Part of a small language model's weights: 18 layers.
Each number is 128 + 24 x the weight over its row's rms, rounded and kept within 0 to 255. Layers, rows and columns count from 0. Numbers have three digits each. The size before them is the row's rms in percent of the matrix's.

# layer 8 MLP up, 1024x256, rms 0.0484, rows 69-118, columns 64-127
104:122093114150135109168107139156084140155138110153108125093142129138090135163130128140138070156094147105141106103107111106129141083112116109135183100139133086090117099133120125142153112152143142
087:135149155119163145100117134152117107108150131154167145123159124160093133137135146145150139107187156187095110084149116135110103120138127121087115131135154111056108092145104095150143096179148119
110:137145134124130122139144154135141128150123093154165119123136107109149169147115091174130133144159115149150117111081112142122109106120133122089125121155164102102130146116094115112138117142115123
090:125111111150132091107130128136121129159126158098123151150109173132121141132108178146131108128110111095126135127125165147112092111189116096121129146137100121132086113122123096154136133175140125
099:153168116154127125137143118110128119129124116096146139157162121116127097098166117083138130107108117136135116119135113156070125112147115095134133130149136136106143103135086134168211111128123139
097:158147151114154116156118118140138143105133112118118155053165091146122132152122115078086103121083126155121113147127059150110147127100134064118159133089120116112116137124135123130122111171091107
094:106170143132189097153123092130134114178115135120096075132107141145183154155114139125116182129139145137136135090137171145129137113139131060145156069088127097145180143121111153144209122117129117
089:147112146159170146147135095145131131150128101206126121106114087094167123121124152143108133093164112166109103122176154127135155124094101156133143120151129132154124121151123127108117142105145115
104:141087135145156138090136126137146118107147104136137107157128124135120127133087119198135129129122085113097116108109197113138127109121112133139151153135121122153152110106120109134175130148100120
104:142178129143143140158138143130127139170119084151092122105091137146125116145135132132143120123122163114129153118131142122112131147105128075102138144150133135129088077140113135161189136139154132
101:116153139149129100105091093188167145156123119154105109139177108143118119132141087120149140108173115088140126102101118136118136138150139098126141115112104147119143112115119144129103148119111124
108:106125119137092122146097102118142131140153122141101105110120135103165116130118142170118157170133161064136116107155117113187120142094135144177135113157113133109121145117139115148152149162107114
090:088193161110179116141147117102113129169143159130134108133152137146135108100106153094122173113125106158126099143112134129121097138112125112128150125156135146112127137109121129136115136126131139
099:122177154114113112098095118141115126121146134144078121121152138099104123132136098114085155178143092124137116130113129135131134160138118100131148114160128148155121127116088119127159113139136171
103:174136123091163124164141098136134133172173175140138084154109134119114156131108166127113178114152145125136116121107139103171093117154159094134128127136115126116132127112126146128096121148159068
102:123177091106123123084118095103167185160123127166130163125176123129122088165126137139115094101112148123157047096126098134141115142127120089117136149160141123152110090126119120164141127131198158
106:174139151126137135118113105111161117150138113162100139131178090124096121123119120156133075135128124106159108117107146155141129093168132122130113153174107118109108127157142087175145093098134121
086:123119129149141140117138138156154124135144131139093100090118120153111104117122144114093098111131135166144115115152130117147115155147144127134133082148115118157139114130156146116116164113135142
110:144103130149127092124104109117135112153117144143140125131127122130112116164102142130108067152141162123089147091166151183150130125105181106093143164121148130095113119138107185158108127111099123
103:149136108117148126141113130153117159114155092174120115104136066128150144159082102128121088146156147107111139142117117153080127104162122082088146126166121130135159135108101132091140085139089155
098:137127131143152094067108117107170114148109116120136184116122094144166141098119101127147110131116111108153111137142125112132118149111114104112151163162166111136146090122123116185191145142134136
093:125152104091143139083112127115127137125120111157129119138180112155134130081124119120129119080136100078091134107118148112108118117092148117094137100141167101144133119139133187120113134142160136
101:138142141112136159129122096137097134121138100105132101094105107145139117144133081101185123109117143186152124113166097112122126134074130122106137146153128120154112130120155075168180094128116124
097:153048112132146149148127116107103156153146075149130103102148113102121136086150172166137132164073107166102062120115110143172117102148111121147139140161132094115114121115145093142163150147148111
092:137072093108148123107156156145131144110119113161110135107105084122103066152144141156111150152087135129138097115156157141158163114128145134116158140149144114123115133110107134159177091153130115
103:139145158117131106088114104124146142125122148149140189111106120143100158147125169118125134162155137111144119113146138151104095102098125089135083103135164139115116119126139135087135089128138166
095:150148147170136153125123115103125127128135141144154141092122159116110099109124164143124121129130137145121128124171145170145071133161110117119133138129122140133127098104140112122144091095111138
093:158111152112129157126128101135143123124141089130097123102178104158163183176130148165105127101140110093150137083130154141103123195140127148115121126127132090102123053115151108136168153169073147
102:144084172121130147138108100137116162164135160150081110119128098136125112184097173133129127100164133109157130129108104109115104118116103143123145143089166190131137122120096113159116099155150176
111:139139155136185103105127089140144116151117137122097134133070117157163121127135127144133138153099150132127114098111129110201141129129178124133138118125083154115092142085100187122143134168153135
097:134148149105115147141130109129106121168124141191143146158131153121102087095130102113127108115179111110104135136126148105148115111077107145124144099109137132117124109133134135160138119099173110
101:145151135146139124122112081117144155132164111130112111113105159158094071200124119100101150147151148167147124120138161149139096143137107128101134105115129114162128090115134128135119111141124144
101:151159147156120156135115126136140144132115157073105106083095147116089118116114125154139166133125133112144122155127137131138115143162146124103149156107129173139136150145089127166091102103114156
097:136141147125156151114123137080142167173135104163095089138120171135156124128158129142099141099100123126122130100133118165146124138097119133114146149124102136098130122109112142151119106138115132
101:112167136106173130086148145105092178126110104124171133118139128138130106105115122142126150125100135124170149124115126176100115171152140151137171135164102141096169133111112164160137110143087127
096:107126141140172104109120105141159139155156136179091115141142120164110158111134128103084113141141102122153110121116137156109138132095145083112134124139137146128140137139108147147103116110178153
095:131142108106187138130158110091137130111167156105153134101158123128129146181127128118105133124164162085166109096122099118159131135138097114103106147114128147132130123105127134159121107119132117
088:115117129055118144137136106108171120087134128115142133097141149125150135150063158131154114151168096089122139111064142156132083082157121110131148111138128130140102132103100162177121139116110138
097:125122164122100144090107097173135140130165127109110116115101099193168148124125130147174123158134118126108079105113162177111109117093159141138125102140150129115132153135119127127150133120129083
103:151120143092158145114120089121141157123152161172118105118172121138177138148119149117163129095124106127132118097164117155161109129113153135113137134125144089094160112108152120121167104121096117
107:157098141130138107131124103135161148124134124112114137080131142174161126138093079117155130127124097156119107118114115133137103127057152133143121092122122101096104112100109108078147129137140103
095:134142155072136134128110100117155091130156103124127132099131122120122126182106160140120134098122124126130138086102169132145120144179141134104123073126161117172109123116152113164131115157155114
100:146081138080137062139131113145158154137108089110105124091148146158140164162103174122141135128124114126146126110139154072141128146152144136123142158132112137116109099099101157131174116127159106
104:148125149132149157173105122080138149114195129166145109174176076114179125134136117112129114132151150106090092141110137120102133136114142116099142142140149120079119120132108112171107096150131151
103:124124141112137168120109124130114147124159112155099147151095131130094121128084171141074103102119113124135139145114187121125143109149137146133152125130178098124113132071108156148140118153093158
108:119129141182144096153130130139110133117122099122135146145132144148129124146125149150145112149082132142148130079113074123114144113087116136116160061150135163124164159106117148095122126154097138
095:111092123149137111100135057056122138189117104119150103096167125076137132210127112147127142165106154116139123110079110121139119131154139124145161135125116118107132155130075132135139116119150153
103:147155118129151139095130101096123143170093109141107139137119157118099144141112121114090107096113102109161157109163144169121106116099157117084160130206160123147151121149135165150149141174158194
117:120156169117165102089100127104132155148133112132124113135160150122170105121125146113099122107110155115153130088126116130131142146154183098165114136150116080153130098126120140128128069120063150
095:170107139111133162157127089099108128159183132157078120151109125126122149175104138159134131124103173113123104107128112108127116102181104107077129148105127109145106130107120133127139116150117150
# layer 8 MLP down (transposed), 1024x256, rms 0.0344, rows 69-118, columns 64-127
111:140113158135126133125104114153126142094141100096141091112141107134150101116179128096118144129129162110147116174145115133131126124120152127149123125086149146105150125076067109141149128125100130
077:120139137167136120147133138167130093148117119120145134071131128140155162126098096132105119139127115136156108144059155085133154126110060123148162150155083151122090190118130116130126151143108109
111:122137116092124104104144161128103141124135075148178126119130174108174119126131171115135141167168094125111133092145146163119137126126183086090128129111128138096141151101131152130135129128140116
080:106104164090141119075102123136123108126130113107102120102133142128088111153121099119157100123144121121118131114114158140142134165136086155143148078107111144146105062130086150109164074102139091
092:075132196113134103111154124134137120170113146127133141077117115155084111122130134128157153133136136146128099146103152127095126166137133175104141209099102094144138070107138087116148091121116139
098:120134166134104113092145137146120122117101154081100142122126078124104164109121116079074138105137126089122143153128134150109132138163099144140151114176110105105144153148117112122092065105110121
087:140109144110102113127134142077147143117133100104127161074135147100125109163110134115151089106130132140110145126146111118142086132144143097123154096121087095114146112113077167133099100129138147
073:150144138141124115154128124080121137132145112139144126111179074127109077144147166100121138085099086128135121105081173090147166126107173116105156118137134126128132116121170150084114118113177134
105:086148153151122100151168130153136105177143122163107106127176123097117082134093139150115150115139123122118156168138126079127137135086157117093090120150191152164124100144120155136110119106155098
087:133144137132146098108155124144095130102147124117165164109122090168107109148140130128145142152133114098098136159120132147132124106137123109145130104107134173123106168117143161094170158122137068
102:136125107071122170100093115085089095116146175149126187106125142122161136131133144120073074128143130130131167127183176136150143137133127107130107150102141117138113105150088094123164129124150147
111:140106169119199122138120128160132142128158156147102115101073123133114138113127111164118131147133097178126131146171152133113181123183160097146144102130127132143127075125153101118113106133114144
091:111108125117083110147093159154124125127126146081114155113118130139132128155173129124081150146189148104151186174112126116148126085100134111121164144143134166134142114175169131117140101156177116
095:125120115139104135208129131147077096096167120059092150116110105132107131125142149154139100144147091119084147122118149142152133119159130129125109100200103124118144123129122094112110152150117163
098:109114104171133101141117081122150098117160135132117103149136142156189117137176119097147143132115141134125093134055118159133127128146106131156119118100123160126182100111154173153126107123108166
105:094117143091090140115115115144102118146123148141104124161141085078151124065105105111123130099113144083163110081134149108148120123130148139111115138121130143125170141131104156164122127086097132
101:106143112128122113077151160128138124129139140130129152111142099169111107131080121109147169147133137134131151160153105125120139173117130112109123121145102161118102087093098099144099150117155101
075:138108142163120137133164140136114099067166118134147115127168140140146123128134071104128134079127131099104129145094124165154147113097145116143143168148174103141149109094141118133113108124108095
117:125143160116114118110146162112125130101133127172127146108123148127130143097139166157124137105088141156115115100157129143153108091106165109126096174152112112111105109149077190104114134083119105
103:127118105132127117140110182110141102110113105071142140128147115121146154149151156109123130116123120140151116101149145158123159150130119118105118109138138144143120141101101087122122121134113066
096:132118146082125147101089108145120156121105164154110130117148153144143095136139183136099143176145056128101134122136146167147131093177090131137102137131125092144122135138112109129148129135119078
086:122157113123129148096111158172136120171119171161154113130147129107157132181140134171104140141172125127138126136156084103093134141131098135151144136122143164095118149068119113128137130111158183
098:154095104131099110154119127103093115114093141146135132117127151121115139151093165154107105115151117107070119167123153076124149115137139144127159145145135183136087154155082146152149077093122174
097:139133140149099131102138098119131134125130165137162113128135133160102178128124152115140138124171066136102129080130136132110160146136142146091144127144108109152120088126128091167084130097134127
091:147169153139136151140136118132107109089168119103118149158147134120116119095153131101138137107121106125127129136134150176086109129114134115142178160142120110168112088127151137137107121134100133
100:143146141112120127118109132134069084130135117103148108132079135162133133142140094189173134139116101160102134114138215132140135143114092144146075129107138142143175156096129118104094158134120162
080:116121129122101122104118128155086089134120097120166142172151123148141134114119117127154136119193139133107146146120154127111080178107131193127137122149099132140122127139163094141096146130122128
093:100106121093149137159098145125100083124108149131126124115108113169120139158103085111117133099150104116130153112150109138120144115095156082103142116137130124140099066101109094104148185157108126
104:152136126148117161147096155126161092132159132105116147114109073100162137125138110152112134128127145101168153155088100122125170111120133106092160119131154144130143112155128193110164114149136134
114:152118123125151153150142164127135140090140142115115104154140099113115091096174146101135151117150105111097130137112163123162080121169130049126150134138111109148133157171111128191134122082146144
087:147173132138110105119113094130127123112147121108125147099170122163192127126156110153115124142119166121102119174122094125092094127167101092146108136133149182150178163129198141125135139138135156
094:119094116119119157117083120153111119101170157093085094110177133103119133156140098133126140111112164168153145135132176132141116139126122135131131176135145127131120104064149114110121124127119158
109:147143117145122105110099124126073121136156183129130114136112114147096094138106170106112133147142085110132123117111123208132158183140221123165118138102113118110095161127132135134158162090154105
094:106120129144096120174159107125112157134153094100101139121096094155115111145134120138132111102113157128091131123141140115160106123150110163128051106133131111161149101165092107094109110130160150
104:119176152118118150162120099126105134138121127118093133094133149070124120139112121088148161129145148144155088109154137125117113116136164122153113118146090128105095156126134131108130173101156162
095:098100136116115171134162130120134142145126137170124125110154097129133138138152124101113155093128127070128093140162141144134094156156164138128133155117166155144123109138107130160131117126093145
095:126088118135119143173099152121171144145133133150107107141171166131090084127093109104105116087155166115133143163134130113128084138082109176186156149156138091148143134112140121150111152134094143
075:128137116141115113108095104125142105091177127132114100143184106135130121112142175105117165110164127108162124139141123084161134128114177114066140143154116151134159116135144111139166128131099107
085:174183120131119120131096127092115092140137107102100104126125132123118155148159137170091142094095140096132095147127143134141145111145174083103106137094148114136158106097106125118177089099138120
106:093173139139137139106159149142088134134140091104104132159163097145160138097120125167147167114134121116147139091147125137121139107137085095221139113089119118131116169129192159129130124116134098
116:125147118131149147098087167093128132108118145154146114145115095087162142071188120118138136115166103115086117100145165133147169145106116112093125167154113145116144164090148078130064137123153080
098:141142170130146112148093108207114122136119151149191081161126096142113132121185162141132097112112072142146120121142105095077114138141165164131123144125144129127135129115102131113125111172120148
096:097139127107126147116124126183138109112087167131141114128146124120116097103144125073131129085112077128114131139148138103119171127139105141127103088142117107140116117116157119131099103112172139
099:133117129139131165148131118157124126114149153127113124113170121124123124105142162113133129122121081147141138108159096126110133157127094136111136185140137064169139137097138092109140087121126119
104:135158149147121136134189171141064134136133094128106126135106123191107109099170166120136141089132090132122130131151125133119127125154151145101177139115142134168134098121152108112123098120113146
112:151148121142115098116086126076126084144118139147133139088146113144125130124146124109122162080155109117100149094098117166114107112085151065173148112106101130124098173142199156118139118124136123
096:094120134158128114131171132127128166127080116121113128094138137111101154093082126137142098131111132159137174165152102124122092175129144140133125174113126159143187126128111121111109100077146132
098:147134159120109118134127118108129159119134156083109107143157161119144098136135140149159157147128140095132152177155109117146134135167110086100140129152124115149143161111080116112145133138085064
121:123164103114116104094132115154146141149144161144164171083133106124141158144128139112123161134126156153134118075143142146127167126143139146139140111111106106123149127131156129120099169077067138
086:151121159104106154147109110133099146158123133135151115116147140147126161147131110141117146136133145185133139145080120151146110132099162121143131159168136164165146144146100140149127115105148167